Weights of a small GPT-style language model, trained from scratch on English Wikipedia.
Architecture: rotary positions, no biases in attention or MLP.
Training: a variant of SOAP for these matrices, 143M tokens, 4368 steps.
Each number is 128 + 24 x the weight over its row's rms, rounded and kept within 0 to 255. Layers, rows and columns count from 0. The size above them is the row's rms in percent of the matrix's.

# layer 2 MLP down (transposed), 256x96, rms 0.25, rows 236-246, columns 0-95
size [ 97  98 101 100 103  94 107  96 107  85 103]
[[174 137 160 141  79 122  94 131 134 139  96 158 146 145  91 167  83 112  98 130 137 129 165 148 146 160  94 101  84 149 162 138 157 162 168 152 120  96 137 131 113 131 114 121 160 155 127 148 141 145 123 147 159 137 119 111 113 108 148 102 144 114 128  92 101  74 131  90 162 133 170 142 133 130 101 127 124 109 134 137 137 157  95 144 153 122 157 113  91 119 108 104 125 156 151 123]
 [157 117 115 130 155 127 120 159 161 143 100 114 137 138  95 113 136 148 102 118 134  86 121  74 102 107 151 143 141 130 104 146  62  96 142 148 132 132 130 147 147  92 163 175 132 101 154 102 135 134 117 147  96 126  95 116  92 166 122 120 139 124 145 129 111  98 138 116  81 161 129 147  94 103 159 140 169 167 153  99 142 113  78 154 118 134 143 158 107 119 136 137 117 164 107 130]
 [115 172 162 138 136 131 141 133 105 128 133 133 113 128 105  72 129 161 127 132 160 107 101 100 144 128 153  92 104 155  61 133 123 127 101 115 124 141 112 156 155 129 138 111 172 122 138 129 135 118 200 160 126 133 191 101 138 156 105 178 150 111  96 148 132 129 167 128  91 143 117 149 121 114 140 130 156 112 130 118 116  94 164 143 102  94 139 160 125 114 130 122 109 148 105 139]
 [138 151 113 107 128 161 163 121 155 127  94 148 143 143 103 128  93 111 145 144 125  97 148 133 149 108 128  87 123 150 101 129 153  82 115 113 160 142 155 163 137 167 151 104 125 146 133 113 149 176 108 108  81 119 132 100 138 104 107 140 107 129 117 152 130 111 133  98 153 117 140  94 109 155 112 148  79  96 119 103 129 106 106 139 161 146  90 128 161 164  98  83 112 108 169 169]
 [116 136 146 132 104 105 152  92 138 145 130 120 152 110 186 139  97 134 146 123 139 141 184 113  97 179 115 105 142 115  81 138 137 136 107 116 162 159 114 142  96 133 146 112  96 188  96 101 121 146 149 112 141 131 123 127 136 169 118 171 158 131 128 192 160 127 115 134 118 146 150 102 120 116 126 169 130 125 152 109 122 126 148 142 130 158  99 128 125 181  88 129 119 141  96 118]
 [105 120 125 144 141 162 115 139 131 162 101  98  97 112 133 134 192 103 116 121  91 123 139 121 123 101 136 155 130 186 144 145 142  62 110 144 145 144 155 124 127 165 138 115 130  51 145 119 113 136 114 123  98  82 140 117 103 167 178 144 144 103 137 145 147 166 165  91 118 129 101 147 113 119 139 147 124 134 163 121 116 119 126 142  90 130 136 166 122 108 127 106 127 145 128 123]
 [134 109 131  90 130 100 154 176  87 166 120 176 149  90 117 164 183 160 117  93  90 128  99 117 122 123 143 115 176 137 105 109 165 114 129  88 106 176 131  79 116 156 144  91 123 128 128 116 125 142 122 150 110 155 122 125 104 127 133 104 114 152 130 124 137 160 128 133 149 162 157 129 121 130 123  94 114 128 139 115 172 126 129 160 162 124 103  90 126 143 118 159 115 153 133 101]
 [144 137 107 122 144 184 118 120 108 157 142 143 141 108 113 197 132  97 126  92 103 121 151 136 154 155 113 104 111 149 151 190 113 120 106 131 127 134 178 152 129 139 147 111 163 156  87 133  94 143  69 100 149 120 103 103 151 137 131  96  90 139  97 166 108 109 174 128 153 133 127 130 123 131 122 125 102 133 142 173 109 120 141 107 144 137  97 115 123 107 154 104 113 146 125 142]
 [106 136 118 110 160 123 148 141  81  90 126 138  95 112 168 150 142  94 153  86  86 173 143 131 128 147 135 171 121 104 106  77 143 124 102 143 134 142 119 124 126 175 115 108 156 155 166 143 153 155 108 113 120 117 151 139 107 135 165 128 154  72  99 137 109 136 130 152  81 134 151 137 157 135 141 166 164 128 122 169 141 148 141 133 125 146 143 150  93 149 111 144 133 121  88 127]
 [135 113 132 107 140  97 131  70 134 115 116  93 103  77 117 109 134 125 106  86 138  98 151 147 131 155 154 126 124 164  99 117 109 130 124 139 119 152 169 139 137 152 194 115  99 153 129 133 133 105 130 120 125  92 104 151 103 145 113  72 104 159 145 140 129 138  92 104 122 123  87 153  98 157 106 124 103 111  97  76 140 131 147 136 130 121  92 116 118 114 118 130 130 118 133  63]
 [105  91 125 146 127  93 121 110 136 136 102  93 117  78  91 133 169 128 117  98  81 147 129 125 131 125  76 157 155 148 144 126 147 137 155 152  99 163 124 129 115 135 150 144 107 153 162  83 160 132 120 111 136  68 151  85 148 131 130  93 146 111  99 171 109 127 153 145  98 130 120 138 110 116 142 134 114 112 117  88 152  95 123 107 148 186 152 129 106 140 121 135 135 118 100 151]]
# layer 2 MLP gate, 256x96, rms 0.276, rows 237-247, columns 0-95
size [ 94 118  90 104  91 111 107  96  78  90  81]
[[145 155 143 147 164 144 129 117 115 156 155 123 103 128 106 111 151 148 133 172 130 105 141 118 159 160 157 179  91 105 127 107 108 128 125 107 137 143  99 128 147 112  98 129 103 134 110 173 109 125  99 127  97 175 145 108 139 109 149 118  96 119 193 179 146 104  99 122 128 134 116 146 120  76 124 126 128 142  83 125 121 153 122 117 135 149  96 124 157 119 109 127  54 143 121 110]
 [125 141 197  95 120 115 132 110 159 119 120 141 116 114 114 141 148  97 173 154 122 151 142 117  52 126 141 149 119 127  88 133 158 121 107 108 162 140 144 198  96 150 114 150 172 121 116 133 104 133 122 100 127 110 137 143 113 190 113 169 150 169 116 123 136 108 102 136 116 103 113 133 183 116 130 138 140 109 118 144 125 132 105 131 129 117 149 125 106 110 100 136  95 141 147 124]
 [111 149 130 119 113 168 125 113 120 125  99 154 127 138 109 140 161 138 104 110 139 135 143  68  77 106 161 110 130 139  58 172 147 107  88 124 105 125 141 155 142 151 141  94 123 117 126 123 105 147 116 136 138 117 100 121 107 114 148 168 101 144 130 149 115 111  98 100 162 162 102 131 115 148 109 137 165 132 140 144 166  67 137  77 144 135 163 140 119 128 139 122 111 119 102 167]
 [112 113  90 156 177  99  82 130 154  90  99 109 129 131 129 158 167 176 165 140 159 118 113 146 104 105 134 147 121 119 110 100 149 130 139 108 137 130 109 105 112 119  91 117 117 129 152 168 154 135  83 134  90 130  95 113 156  72 131 146 108  98 153 138 128 103 140 137 128 103 126 170 133 129 136 140 118 129  99 118 115 187 132 134 113 108 111 154 104 147 157 104 170 114 138  96]
 [110 121 126 126 141 192 159 151 137 110 118 136 113 103 145  87 154 123 100 136 157 142 118 104 111 127 124 106 115 124  98  94 102  94 112 114 106 154  95  86 167 152 146 132 134 117  68  95 102 145 138 146 200 101 114 126 127 101 143 142 121 155 137 112 109  81 130 148 130 152  84 140 154 167 117 139 127 142 143 146 169  87 128 108 136 132 140 123 111 153 142 158 110 151 151 130]
 [124 123 136 108 126 191 122 128 131 123 122 131 122 103 174 128 144 149 133 142 110 119 168 145 143 141 129 135  86 138 183 148 123 116  90 139 124 149 122 138  81 139 162 147 122 120 139 171  98 155 132 166 155  84 112  55 117 165 112 138 137 160 136 114  98 160 101 106 140 146 105 141  89 110 146 111 102 116  89  88 143 133  95 129 120 133  86 149 101 111 129 116 152 132 135 121]
 [114 142 119  98 138 137  96 100 148 148 156 140 103  88 109 106 156 130 125 113 161 117  85  93 105 120 142 147 132  83 108 137 124 126 122  63 112 124 154 155  95 119 104 133 118 163 103 164  87 103 129  96 161 148  76 107 140 114 110 138 170 148 140 144 133 113  93 128 138 153 127 125 136 112 120 143 140 168  89 160  69 119  98 100 131 149 153 147 158 131  97 133 123 133 124 115]
 [107 123 122 140 113 144  99  88 105 104 132 106 132  97 155 123 126  72 152 129 118 152 136 127  94 134 167 170 106 158  99 127 137 135 103 144 112 112  98 120 189 173 106 142 159 114 133 142  99 179 137 108 130 117 123 118 101 132 132 172  93  84 105 157 135 133  86 115 107 116 100 126 137 173 111 150 165 106 113 135 141  97 165 117 120 150 145 127 150  97 148 139 148 158 118 118]
 [145 123  87 123 149  85 111 118  91 136 114 129 147 102  87 103 122 109 120 124  90 127 156  78 126 102 100 155 124 148 136 101 175 118 123 130 115 117 131 120  92  81 129 152 130 112 154 114 122 141 141 139 113 152  93  95 118 157 118 109 145 137 121 133 137 122 124 153 142 118 160 113 151 163 131 128 139 167 128  68 175 104  80  84 146 131 171 147 125  96 114 134 110 177 144 101]
 [138 137 115 119 151 140 132 103 136 151 146 162 131 104 134 154 132 111 101 174 145 146 150 139  95 133 149 144 139  77 101 162 119 127 145  99 137 106  78 134 108 104 101 108 154 102 106 130 164 133  79 111 100 138 143 116 120 152  74 142 180 106 113 146 112 151  88 105 127 118 130 138 134 157 113 138 165 138 151 177 117 120 101 111 108 100 141 193 141 134 136 135 120 100  99  97]
 [179 126 137 122 136 137 143 156 122  87 130 136  98  88 133 137 102 158 135 144  85 114 123  96 126 140 109 127 150  91  89 156 121 125 121 121  95 132 142 143 118 166 103 156 110 134 160 151 129  88 128  98 126 119  96 121 114 159  88 124 122 134 139 103  86 122 175 120 169  98 111 128 173 182 148 146 147 113 156 189 112 121 100 134 159 147 131 172 127 119 113 161 134 118 127 122]]
# layer 2 MLP up, 256x96, rms 0.267, rows 237-247, columns 0-95
size [100 105  95  90 105 108  91 103  84  95  85]
[[111 143 140 179 156 158 124 126 137 111 106 113 108 147 154 138 118 130 108 168 127 160 144 165 144 116 126  96 156 158 149 111 145 166 138 156 150 157 170 129 131 138 105 143 133 117 121 158 128 166 142 115 154 107 137 163 185 132 113 156 123  86 105 139 168 157 151 133 156 135 182 116 110 132 106 149 153 179 129 159 126 132 127  87 136 155 119  92 138 130 176 112  86 126 121 120]
 [120 129 136 103 160 119 125 142 122 108 158 122 110  98 136  93 136 151 143 146 111 138 137  77 151 155 141 133 119 122 125 141 129 124  94 179 144  71  86 118 150 156 140 129 126  98 112 120 139 146 116 105 142  89 154 141 162 129 158 108  88 142 121  92 112 155 110 122 136 139 101 134 116 182  98 160 111 107 177  94 159 147  92 117  94 114 131 137 119 154 142  92 171 176 125 126]
 [137 120 171 113 111  96 154 111  69  93 137 113 116 150 153 116 104 153 150 122 108 117 144 176 131 109 156 101 150 165 112 151 153 109 106 177 128 128 147 157 143 146 138 175 132 104 128 109 136 137 108 133 132 147 129 154 109  91 127  95 150 172 128 107 160  99 125 113 179 122 133 141 140  88 145 130 152 125  88 150 153 135 126  92 114  72 117 143 106 147 146 121 106 162  98 129]
 [ 76 125 146 132 123 114 117 134  97 166 161 130 117 136 142 122 130  91  97 105 105 180 161 106 109 114 169  91 134 126 116 133  98 172 101 105 145 108 130 135 117  61 178 128 151 156 118 116  68  87 112 151 167 138 150 110 117 147 135 124 148 164  85 144 118 157 139 119 135 123 141  98 111 120  99 112 155 133 127 132 116 144 144  78 150 102 143 127 136 126 137 128 141 139 107 139]
 [146 124 141 125 100 103 133 138 125 132 153 154 129 129 104  94 135 153 148 136 159 145 160 165  98 123 150 126 136 104  90 122 124 148 139  61 164 106 155  86 137 103  82 145 134 159  94 108 167 122 166 173 133 155 183 162 137 132 132 112 121 167 180 134 114 122 119 146 122 106 108 150 154 109 104 112 154  97  84 157 139 124 131 127 126 154 164 138 132 117 110 147 139 123 130 152]
 [100 108 111 133 108 149 150 156 122 141 146 133 102 133 144 134 183 183 147  93 155 134 128 122 132 130 105 113 116 165 130 134 177 128 136 173 135 170 164 110 118 123 118  87 129 112 111 136 117 162 126  92  95 139  90 142 181 110 142 123 145 111 111 142 109 107 116 130  92 126 141 171 168 118 175 108  99 108 130 124 128 126 152  98 116 119 138 105 141 175 113  97  71 132 126 134]
 [117 143 132 142 120 110  87 139  99 121 145 118 110  96 156 178 156 111 156 162  91 113 103 155 123 165 128 116 161  94 138 154 123 128 167 117 139 155 124 115 101  98 178 117  89 138  90 159 138 131 158 125 136 149 155 164 158 130  97 139 115 113 119 117 154 121 137 148 139  94 119 134 121 114 109 155  92 138 129 182 153 152 146 140  82 165 179 103 139 114 106 134 132 126  90 142]
 [132 158 160 151 170 142 111 123 111 125 124 178 135 169 120 151  88 136 138 144 143 119  97 119 131 171 110 117 126 152 132 152 135 137 149 135 102 111 107 144 149 157 120 124 168 131 163 145 124  99 147 131 134 120 110  97 174 168  87 122  98 160 130 115 175 109 112 100 180 116 155  87 112 119 114  99 171 136 117 125 128 136 133 171  91 174 141  95 102 139 130 140 103 161 130 118]
 [131 120 163 137  93 160 156 146  54  93 129 137 166 141 113 158 134 173 107 133  95 104 117 107 140 144 119 113 128 117  95 147 121 131  96 105 128 106  89  96 113  87  95 112 155 135 131 103  87 133  70 101 131 133 136 120 119 101 121 164 144  85 134  95 162 118 122 127 117 134 100 124 176  85 128 108 127 118  92 168 122 109 139 107 123 136 135  92 142 121 133 124 145 125 100 132]
 [114 150 129 126 136 109 182 145 131 123 125 130 135 142 123 134  91 147 132  74 115 134 147 128 137 134 143 120 136 151 147 119 117 137 138 129 141 157 122 115 130 132 121 100 116  97 140 160 106 135 161 177 123 147  94 103 126 142 163 105 168 139 168 117 133  75 121 156 166  95 115 107 149  91 122 141  77 146 120  91 123 154 154 138 143  77 124 134 153  78 144 132 111 189 169 162]
 [111 132  98 116 101 109 114 123 106 116 149 126 149 134 150 127 146 120 128 106 154 101 152 127 111 146 142 124 128 102 133 123  99 165 104 144 157 144 148 116 127 108 129  80 123 137 164 129 173 100 142 152 106  99 111 158 141 129 150  76  95 170 130 125 132 121 116 144 145 150 138 153  98 121 110 135 121 133  84 103 106 188 117  92 121 157 153 164 178 128 124 103  67 174 159 161]]